Each number is 128 + 24 x the weight over its row's rms, rounded and kept within 0 to 255. Layers, rows and columns count from 0. Numbers have three digits each. The size before them is the row's rms in percent of the matrix's.

# layer 3 MLP up, 960x192, rms 0.0784, rows 0-28, columns 96-191
098:157131159092083138110160109134124093119127096159102125087135123115140126135144122095136085151097123159146141147114125142139159097138160121109140098177074143112080100135123108119056074132147109142168092178130129170183144148144103126120133135140116163108141130119123128129138154138135111112
119:192138150160132135111161108103108130174144068139116105118133097154154159133157143101109123147122113118123126128109132123112123129113159094137142138162130137118076144095103154138175105155117146152104105146124156146120126114135119140111099099131087152137155125159133171129144105139090127114
020:146147136091091128131124140108175066182140110140156150147110120102130115084117103164121129114095099123086141107143150143141168095149112168131104102123119173124092103098155114120112078188155138151167143153157103152135163139101110170129122077140078121093098130136169143142097086160074163127
018:158162122127151093095094122154152138144125142123109116119120138120153160165154146091138094152129100146133138134117126128119143110099111109183117111142122113139117092177112132128116119125113114151102093112166121115066140131141175108203117121146128148099133149157126136149142163112149104133
020:114162110131105112147163168123130104164122130148136145165117129131095121151114111137125149137090157105142096186136139139129099145145126123121144156153160137130119134100149153167123107116152093124075158103134151102103095074157114090103107090133135123124102074093111084113126095139078109141
097:166093140127114138160110141148158123144158131127102125122143081167135065162114125170144124176162093106117096154109108098125099128102146161114146132155086167132163101160121134139156102137152144135093096146149103090099112126116123115130098130119095098125171122162178145117164125138135107125
110:115136115140107105121131096155142104105090163121109125144110142127096090155113162142112099143135160204155106145143130159150127064174112110097129068122116140119168126206106120131104131143129086143159139119114094131176149120082150177115122122168094078104125163178120112123113149137124101143
110:094173151157171129112127135122122116145108131134105115095128115129110119139125153182138135088143181126110129133138115153112182153150081113117108203147110128106159140159097072116105137137107122099147179131133113106145125133119155128106146119160145102125117149121116113125139129093157129123
116:133082083112134109152074126085175128129183134147160097128139135140121099152114117137137175144111116087135129160121115127136129106134179122121149121128119137126156139174160121103123170122160113152145152097128085095121132117123095137108075122153133161112168120140160145147172114117127144104
120:117123091114160128152091105141149118133136110127149111076149111128123105154109090105132088147114112113147110149124122128110119086152136135125164155118116172124139130134151115155087137145125138152137105096118096116114122177145089137113102141113080100126127139159149165116146114146142129120
116:108108151110109128111159124132147111204100097123122125153103158126138107081115166163140141135142140153106083141137088095103145110111147096116100127133109129105145142128112128135103116128153122105101128120168107124123162137156123116127119124150135111116115172135139126113095129160122124128
102:104079157120168143164136115124148126153163131149108081099124102132144118167145108146156155121120131136115143128100141119124130152121131109110096135152135157142142089163105136127154096171130120137167130133188127101139113144115095143108109069151129114126141084121201106095113141143110097166
081:104185088100138149165134136116152090135098132144136086160113114141124120151139134146124148154147115167119132152174118117155162112113186133086096142099079128137140157100126110105120108121123075116179117126134085121142182159126133110116144133147108122135153099165186124133102103117132089110
109:122142158150151105192121149146152092144110129116131116105123121094148146147123164142164144103092118146152080129096114111118150105113132139112146118134102126111126115148133151115105153125148108163132174135104115111131146145164108113154143144152118086157117189117140100111127157157130113127
104:151108080136115128155149145054139108103139082087139101133110094128135142146148075151121161124140152130138117152081145139123136099126112094131154118117150113105124118140099091067128125171113123128146138135131170121129115115101153119120123099134119157130090116130108156112133115086127143131
119:174145149113149128127131119127148081157150106148081115110127129124099131167107125171135120104112109141151128150124137100150157128117112121110138157125142120110126140107160117161136108128139142143125126077121133129147127111107099121113151092129137149123119208155181112161174160137146131111
110:152126156169129137137123122132139115140146120123139118134110085130092091167114154092146181092122124094105130136114107127121179103152123098120169126111126176110097162136127091134111165116105127125135114159164116143137129158137118109131150135141148149128103112114107114102086133144138144097
118:148112138108148144125106139144134139105102105146138100087142106096115119102112062157128127166120193097136135148150124112139109168133180154126088157121126123136139129135088105102128142134145116119150147114141127119092117128082112139131151117156083152128101093077172118168151122123144140090
117:126154115141064113155151127108147117111159128166140106118137092099134135127082146131133152147132136146142164160123126143135129135172114127125161076095080134135140142185130114113078134138108109171112108101129091131113161115114092138137129123122117115107129096131133189196117125138134143118
106:077125108087108104163146153126142142157110078130117113173108145125143122140153133181153128136126097127121146143179141130165100111108137115109155126113118142100173113153137137121140148125140074151119149102128133130133114190123125137129125126147155141117102121114086119096090160100124127139
107:105142116123104119160123162116128109162103104133112129176082108151153123152126170114144126116112098113149107127094143136079116099141123118112171145133110082108146120152134130169126141116172114144118146153130130143135142142106090131122112084128174121122102107117132109127122147150141111138
020:133144095147170124119141101119087154094112143107142123094120136133057112130142121113122144132151085103149114131107153109134157130069139104147123126119085149138129150155099180116151186142152073120127120188120109140158108106102123121111113170127128087161127116144111117140117127113156132125
091:140117200131097118132148128119163118080112155120134109096085103125139113100104102132148124084116143102135112132152140125167105144080127130139140119128124157100145130133149126136138126126109125119135158128155119140096128113114123186124142138173099144082170107088146093132149122125168106111
102:147122075162130105136143155104137118108121115120150109069136069083118137136130115135166148105109135160145131134112146154106123114160133130125139133184123145148125099172139129114116126125151126107150144129152095089126131118083152112110106105140173074131120145122109112166092155146137114155
090:141140131132130134126122101125134125142064132089131098106100122089113145145169126123119129135139129150129164127139134147112159142149156164125094170151110103152143121107142111128152097107137112143153163167164122123155168183113155136145126121115094098113178055101162151113094095117117072081
086:137149092120137140156140118123167113130089150082147087114131141093134104116116135089135086113123127165144149145150124133079166111195176160117112150140077113129089140143130104109126113134174081149171154134103119089137185154113175119094119145142117090112134123135105155140138115140124064114
113:137143105158134130123110127117125098108130089171109112124118108130147137120102118119144132111110105127133165143097136107119104125129154120115133109138126149153070133113154124166129122141165150193125109133150151133109139140112108114133146109132192120133088146097127138134099148161089118150
018:120126101165144087104121110138093084108122127115168118095126118099170139142138136099101112159155119111117098113100126122112099108067149120120129121138122083119157156133106171096140129156133135149118131109115095145114131166119147123122109123134129075115130134161100105119101114114133136109
110:162176143146108116137139159104127108160131166107108120132124146109093141141132166128131108119076099139133125144164101136131135157115132154102154132116103143092095134121121100120082155100106150142124127177114114118145133109149120140115147143103134160094149098137128101134126193086128132112